Weights of a small GPT-style language model, trained from scratch on English Wikipedia.
Architecture: RMSNorm before each block, rotary positions, no biases in attention or MLP, untied embeddings.
Each number is 500 + 40 x the weight over its row's rms, rounded and kept within 0 to 999. Layers, rows and columns count from 0. Numbers have three digits each. The size before them is the row's rms in percent of the matrix's.

# layer 5 MLP down (transposed), 512x192, rms 0.0511, rows 429-451, columns 96-191
104:450566474474546454411443431447493509496489528545578526515508575478491472502509502550546448507476465525498565491490524520467468495518480479496490569421450436541490506517518557549423478486559496415469522504503466469590485537500529489487514425397499491516547558438519556489496514517514466511
100:479508410479420479441510484542436519478540510541493529488459451447489466532465441505507478464467522509488460521492492517437507459520550478418463551470480460506504484513497429472524530456466550527449492494454514538483541459577488389522547517611540503485485483531548439516400512534455551456
099:480562489495535552487514474568489485522397504523554459464454495506554525557478452528437495464554505422535568441509467592511477460468558500533488475491464518466546549485550502474542449468505445467506516489486510592486493587460547567508492514540498560523512530511522523485501486474502533462
101:524498479549478476558537537536455492525499546514461570534384544441500495553493526483480486451500451508534446521526481519492520609509475531389477544541480520511483499481461490503494485500463446448531537515475511454538479528520448492474464459482424514538545469471481509514469455451454490531
100:493475443556442467554532468461480526529423450522497464514577577486428484491530478539517502564535491544483491469477431536514536537458510543391509449517506552458536470450460506534476621464514560479410422464515456520556478454489493493547471466478523460438461524499471420517430527478452501519
104:508585541466507369470542558483523534496496462495527430513552485491523478490408496492517526477592549485523506539602516479465525481523457487597459525523570483529538459513471567507472513537481464538488553523499488467518548518485474502504521543536546495542532506478526544455434498486477508466
102:529530504573469506471503565536447509458521540540505488576525474473565482539512512442377501480540554493473495551491469528501523506482445468473413513517496551416562493496510411479454450533478446554492534435501506487473519483399541404449488566458511568501510465500469454538488466470546501542
100:532461474570434442496460532444465513559506550461426506501458467526471501517501521462450407518474509450516579570503582460508524546438524486534485495492452552503559428479537514464562488532497499463498565549547526558497484491520557532527467459576432486464559455572571490470526473573538523474
094:416458524563466530488472488459495524488471456532587507505506505511512496509475490480448496551539532446455509518470465468513511512578477499519482535474508470445506581506537533483544605494540539526508508569480503537485607454515463529537451493531465541484554529514555565509498576550518414568
101:468359544585490450468583485476567481502523611438442542518482480554519511487482466555528511525471568543519531468455527459485559454490475580513474493451530454516455502427518478465526556490520515430458517565545460481522548536500541491445521464498464460491523514498458556449515436502508558522
102:455466486466511456564475496470519435579526457529528452512472482477511530493459465517546565442453554456552482510496507498519580515553497495493499496521429495458481543517499483495580480500458423540518485413465447446515474515523532490502508541534475497499492521440573584484585510503494462541
103:488494496489490472545486478559524526495463555558520460533496539515498473485398480531507521440471450485573557467522516496578491514527570517463460481535514417549471499525482448544517471532508511508462514544528476537544539528427455484486439577517460558440526502498522459529494493510512421617
094:493468424532515450496511498532516440429467575502524537612502445454493445535472497492451428501442567525485456511450469513469481481557441409471569483537489488486560523528432513457529517494487497486475436494473458568487430433486499547505507464515487477534487584404542453456523471504551480492
105:504526431540522528562536549458525485498502582429468442453474539549559436611458472479478508534502470424503526514454505452491573485438465473421472553532399436492528513482488496437524479533524499510459508491514508441487481563550436543539508548539423519503463494496497551489543488555553516502
099:471461504601513445475472562558520477503539503547526556551487518542543513551397515560512531513539430471504473525427535432470549520537430539529461464549579506497493490509513539462518531518502480526503563498539528509498498527524484487476472491592440457531490540486525475476417515503552483484
102:484521476483525466563521536563495431447439488501517421472486587497546490446567443613508535516507462460420508470549527529491411472554561489448486533541540531442460511542546505447483455496448578468542487471510545473487516494514399524476536541547527514508496482618513495511420462417483474509
099:463486476578420491525513428502520509545542544555517578495588517498513521513490524490504575456534468557439419447442460509535494532528533543509482469522538531528572459480471437489511519579462462518502552495460465520482495470422483550494424495457446496479463467469541542510490517475554519499
103:530446541537583505559508433474488472516438408498516514498530473623496452473472489465487565550461473502472567495452529495529503450561526521487426464486496473542530468496481471558536530403419478467482506505584474522499434445511485515503426484510449507529489467478482558531514397509476433509
103:494485489535493447466526503462459466539505457517545506522436491488514435486499486467412541455569494557470512449483392461489453492445550487515458506463469481508511496466461466485626481435515493517446477532433434550516484502532499449484455509481460502456494514530495572491565565587527478458
102:466536533476490532531514575554566540535537542481521516471511508508483522473520544446483526482516492458476478570498518523540490471497576495468465493507492432470491538456497508569529462482472523464446525566513489526539479531370489494532408467455450555544474524509489528469497530575543475595
103:592417523480522516499520506523456592455549553548497466435460518542476464503575515452485568483514529524463527550571500487491521462469503463530561480463428531484438552495475557560554525539501528518526504435514547489508516445451514494533629516434426483563476550569427471482418490450536505476
105:506432571568513502485550417454464459444449532547448521525529468471521521497487500488554489489564509453478453556507561514549457522465497541484463392531482503523449502551544517540534452472456581392497507506523511434458492474503496554517532541471502534473488462512541490555533496562495499555
099:530463519476529476489493399502480465505488525414480515523514516476630488480489476508507535515500438461477499544523542518543567538463565462475449488490499562541458539447517536462500499523423536564442461535513469524494482529448457580480478457538446520451498582482514543551510473508522486457
# layer 5 MLP gate, 512x192, rms 0.0878, rows 430-452, columns 96-191
098:542521544438445492533533460473496488430472558535499565498487420512532432519461537494472508453563580490468580427472510553503451518463462509509571515491539464470424502515491509534549519536485494491560406476440528520397540489502562505513527510541503482486527476504603478484496489518523499571
099:451517499535481575574441524510535513531487487559437531568561561433410481517537512410510507483467525433517461493531462499470486494483477493446495514530493499535461502524478500481513492465485482513443511510490520465535517564475483481487456528470532551463584468534553440490493454557422501453
092:538527459467619488517522451434432571514483427460559537592499570498510505472517488420508558547508479556497484468430491506457513569456523489464543448492497587513469585486496499467553468542473478450530484465508494473541570486482433545514548490473470462464502478537512496525465471520557488516
098:487433525527518538401524575427490472526510492467498572436457525493526540497572534475462509475483559439552461600448534563445452453398496468504541506594533435474468470424535504516423461521459490565414503578534508434543395514495486507502537466548505507591453491515564537503532485499469480465
104:528467526504449520484468515521543550482491453486556429459542504475528519530504500491542564504415461479573495455504447489469499484489472490506534527535560554506425499448509501558430476485458472531543511415568542485466474509408524483549518493529417548442488470476524512560500550476486450520
103:442512495464507494508518625507488439527588536553515499497510506419540523504542539463448526461470472476479520533515474531497594467481537484443521463505517508539451569488476571476498470457478557449527506448452523584405486493581487511450499486533544521544446551505547475501496449483529467502
099:480483536504547566520547435504548479539542533519499464480405478576428507565477541494451473553499505506490475501557397535499518512464514537529470524519516452484478542502517550469503446546516555544490436485537550492459498520526512457454559484471433473545527510429522523537484473497538557564
096:464506526461509525515506557448537532474554567513487480466466542471501485507486515468507508571599499521477529541460482458582525535554453527474462520444548461393509572556567509581426565444494548526455489471482519481504481509561474532599507573496428592449539475526447529507498516563540494501
095:518438464566484486508428633443494493469541519495516460469478520487470487483511561462443444426529478419516484469509479506522530504501381483531515456568529525476497488539576509533511457559539527518543511416532470530508509553500512524428488424501478469537489557506476524387470579495484477504
100:430458493463497473521519492516548565490500530505562512525513424538497501567459530478486544492543495509517532507504509538495529572547510510486459539446482575581486476549536514510510520565514482555424474533504522550580433515522492509499502481482545481432460499536444485473478447530473491498
102:491420511507531539537529396475446481515449468476456517504548520505483460482485517539444482521561497422541574504539481529428439463446500469546562528502456491478482505597485469500550576480540488568486474539561449478487483459490465452547486515497483465468455499516483513483461497481466551512
099:625511600549458492496471588498497555488509482485501465435490601511477559526504375470387474433506520523500532483492526505470551460508494499476526505543450532472447486558491397530472502525505471507547442590495501496471539556496471466579503555488514504541443547542462493553464474523471532501
103:562467496524517465475497482537479487487467542495528451566556513538529491498505438473509443517558503500480489510473560514458475460513525476517485550491489495403562495551544521471511494446525463541499498456528562444527459477468544419482575460476468449548459529467515475487506496485454488499
104:454569492502416518482572559506496473584531562534521553472494491539510488514484497482575474478388473470448437474517456516564515493440509511504568593460520601483475437525506564507494466469512489427540529479467453588533520441513485512540519486421498533545571509510476501476520497530505492507
103:469561572411513518554477561485458448516474538560435567535523489434523508508464467444517583520478477467494511516506442473405404495509452501531483491500564522541438503459500470508482547478448494462431473447435454515469509475438475476519548468514520527533509549533501460551430498460479482530
100:470590523444558582530551484453543524483507521487537580565415459462507516444553576535483510504498478504453551487485438564540489536471473473497413471468500540513480499464503460533515507606516473507499562506518454563502487466473515480486531467545494531450448537543546551533534489460469528504
103:497422564530514535551461553487456479493471477509507491570466536472537468486501439400491490531507484500553485555530457463533527438554475551458491483506490505485519443519545469428488480506469469428432472521508514557509547477458430453586510527491501451519421509527511533529527485418576458540
104:517599490445462518467487481569486543538520504510528479517446495494530513490432501484507493453428489443456575455508492586544575492456482559502532499509496528509518494556447455497576401523513516515480555570480583532456489532491549461568563582505489487478558438512556502487466472521467464486
098:533563493535554574534469488428505590462438535492479575552441427538456506460509464531511479531500531456444563459512477452496485474481454428529515513476497510557490495501516515453493484534489520527386520473424406508469484537456493464544448483559497533530441511461553573424568467528554455528
103:509549483515477475426525465496503570485470531533503559519513510509457408469484578530514523539418509481539505458509488517494518543438555493515453464503467547507502428491467491461489456592422446608466553563520470604528520465464525509528487485497478514533551477538534540534471501556497426460
102:522529453458532506467475528499537514471456542455550443571509480545583523499456473490458540506551474443428478454481466496516462389514496498510534577496458491552467544492539493473489495510425500468521464501439526471499501546524516456513508549475485453469472458552541500451497524495550468428
101:496519472462425570507458487498462531544502466534530546451502515513529497469516524532513552471490451539497439471460500419477480575467531524551587504461447509556512496396439461550522508430535494491504533485492507533524461462471542549489544535599455514473485530512502545548485538466502541538
099:524468509478547482455447486440492558429488494460503539504489419614497497480497414578500501451518470545507460421532523490568457440477433520490475460497470499504507473489556434486499444523495448439446506482501441517509552558492520470527549508430539525486520434537407474548534508449529468523
# layer 5 MLP up, 512x192, rms 0.0908, rows 430-451, columns 96-191
105:442540472493542592527578496532547546465483500533510520471510491445509501550495479520517462489520520483539537523513519508622563492511443522579530503535518510489456421542555500559500574513556404469469529542554510484546484533477529535426511516479494525497474505521528465435461573457498511513
101:426500495514438543545535507528491509543543514558461502480367464520428521492487485484549446472503507441490517425491517503501532532517429527514441476520502518559499526456512521548445495441426473510462477471582459496513540500479492466472434465526504534529512567520380497463528466509451497560
102:529518444522478518445522463493467478563421455533531572565440520496511516528437389508528532511493437533528526579471400462528505498495511518511505557512518468479522513572522473553483485595516541488487510502458575556458486424514488531589538451575510483470404507443515483468486537526436581523
097:438541500502471419536469550544513448467509543552537470491503472512460469461484430508475449453529498522498528553519525489553537504505472462528476597496531512532474480531474456435363420434413498550515510504500544553524473558557514484481464524547531532468504464455529469453486480453487488450
099:456484517504506537493457517510452563491488460468438487479493422508474531503507468529548531508504462594542529527491420514430446516521588538399527511484455498486492522500500480512501507548499511567542534477529448528522559504432489491569491518518502471490459449502501522551510455518480511491
102:499514480478481587472544529474449454506502515479494549515462537462469479502450502473558565458529542511561476546549486467427564478546446484458450463488530434468455472439562549508461516487391502385588535536504531442475484516496542491478558419476591569496455511510527527475511547479508517460
100:457510560498532448508521494523453455518521555561543504511505464551543541461516463523532471495496508526431491469460416539514541528526482470500501449478487529507474535482451493495515509472573508499534519459437506437539509485475538516527529449515467545535512531417579532502550437472528456512
096:534489527467576524535513537504482454508486448503472540443510471506411414467478453495558522521565455585550504484562508539477510539450483528523518561503502508495571467482578500493551516555489459584470449477533538463444535485522520541495464500471553475488549533491462398477558449546528537465
105:432472460500512481518385522489414492486492517528576553461520463540458463561549511442539483410478521434552520502528557534496459427568497507560521541523503471488494551492457492532521482495572546540528499520485410497469494431538530450452467520441508551577530442450519579529517546472451465594
102:503490564403576441506528558455532536418521550427432527519527521501417497520575513493488441491449570436409524502498412469472540464477465478483551468482462445483503488457467483498521534445560475429414497505518545478491465582484531476474434553443455546525565488558494513459539428497493508570
104:459506539527485484489526469517522478460524536456466469500491537529486521466432516558578576555464455505444525510467530488561501518469439504497464518455502553503524503476541529508451508486459466490536475489548440564507449454482483525462497529499410504551478469578517494478492545522524503469
096:430469512473559484480533524469431472495565486478415496495513432558555517546539533447551503589477501521511549430556484478539500520528534557463464484505517489511496424486500520396403529419521407423544582499464539522494448531428504512432560555532527515458508531473495520572449464425454513489
104:500467470468457563535506518526488569503476446494491411505493502571530556533476473490512564543499496522505499425514479499468485430578458521503536499517486532495544498424540524436480458495466438510490507489504476544509445442512533548411563525484486480501477483490441559480506422481441524503
100:538524430454540517549560457453458483459495436450514448490474515482439489562495482511502434481466505463543452552530523540475506569514420479487476545514467489472487458424497402578555513483504444471552509499475562529437447474488533432436555525491579436444470516458479463540503506492467513528
103:498493543461484568493454561504559454459488506468489518440524470498565494479471443572389483492477488485507519494417459472523539466442462464538520534577571486487518497470492516565558507440524543510424492502474447531437484494494515441473497437471433533552498542446517527518482475460490531508
101:547464514463441461517527508510484410545486472522412582585455393479471533525561465492463506432500465453533483477526472458589536474563513517489524467487500448513487517453520518582426489488566517453449504564524561482440471514573488497528493531436499503468473496488502535484526475439451523504
103:505553411542466444472524529449572490483513475445516495479569576549527509547464464517484459534543605499516540553451508461500467502451494426461524479493482529513571520447492503564460527592520511502500536518442481548496463536547450480470486511498475483494490502507462541557464454494453517434
103:495522536553518472478486488499606537503432481454426467487498542463475537439435518497525509494474503448474551477500498544533590475486513541521509453510507541547527504484499509567412493563553454514474564488544463440434507520491421424517480590454551495439526464537460498564469467473495403505
098:551468502455537552458380414379467474471435515521503511490457520591511389461557524553473505482490472520527484498504509520407481523558439516540553468507475490507419544584452554464488578495487477524519505485488509523448492514493520504430583502507425438444477548522519556509549510519502484455
105:511419467498493503505470558486528485497559519510533529515575493479505488489529490529494500481495445483556459463476530532470523507531518580520466493526495550497573512490553528506543555542479473554530509563511433488533515398550574506416438585538461460520540549506479491473464483521516505477
110:540505465495563543479524467466463562451440503420544513562458466486629576421411507461520546483566514471426557428452506488448473486495522544550506539529491455509503480462520494460510459524473527412545496510522564519423469519488474488476507504446558496480466458546486502481452436535467523512
102:514498536503469438512501444527556525506481554509449535448536501434453475493561551435501509500472467511480460398466427520590511490436524556400454513543518558512478519470526543443480493480534557529478490519493470535568489480475562554512412499434571483555471482556477495525442518472482518561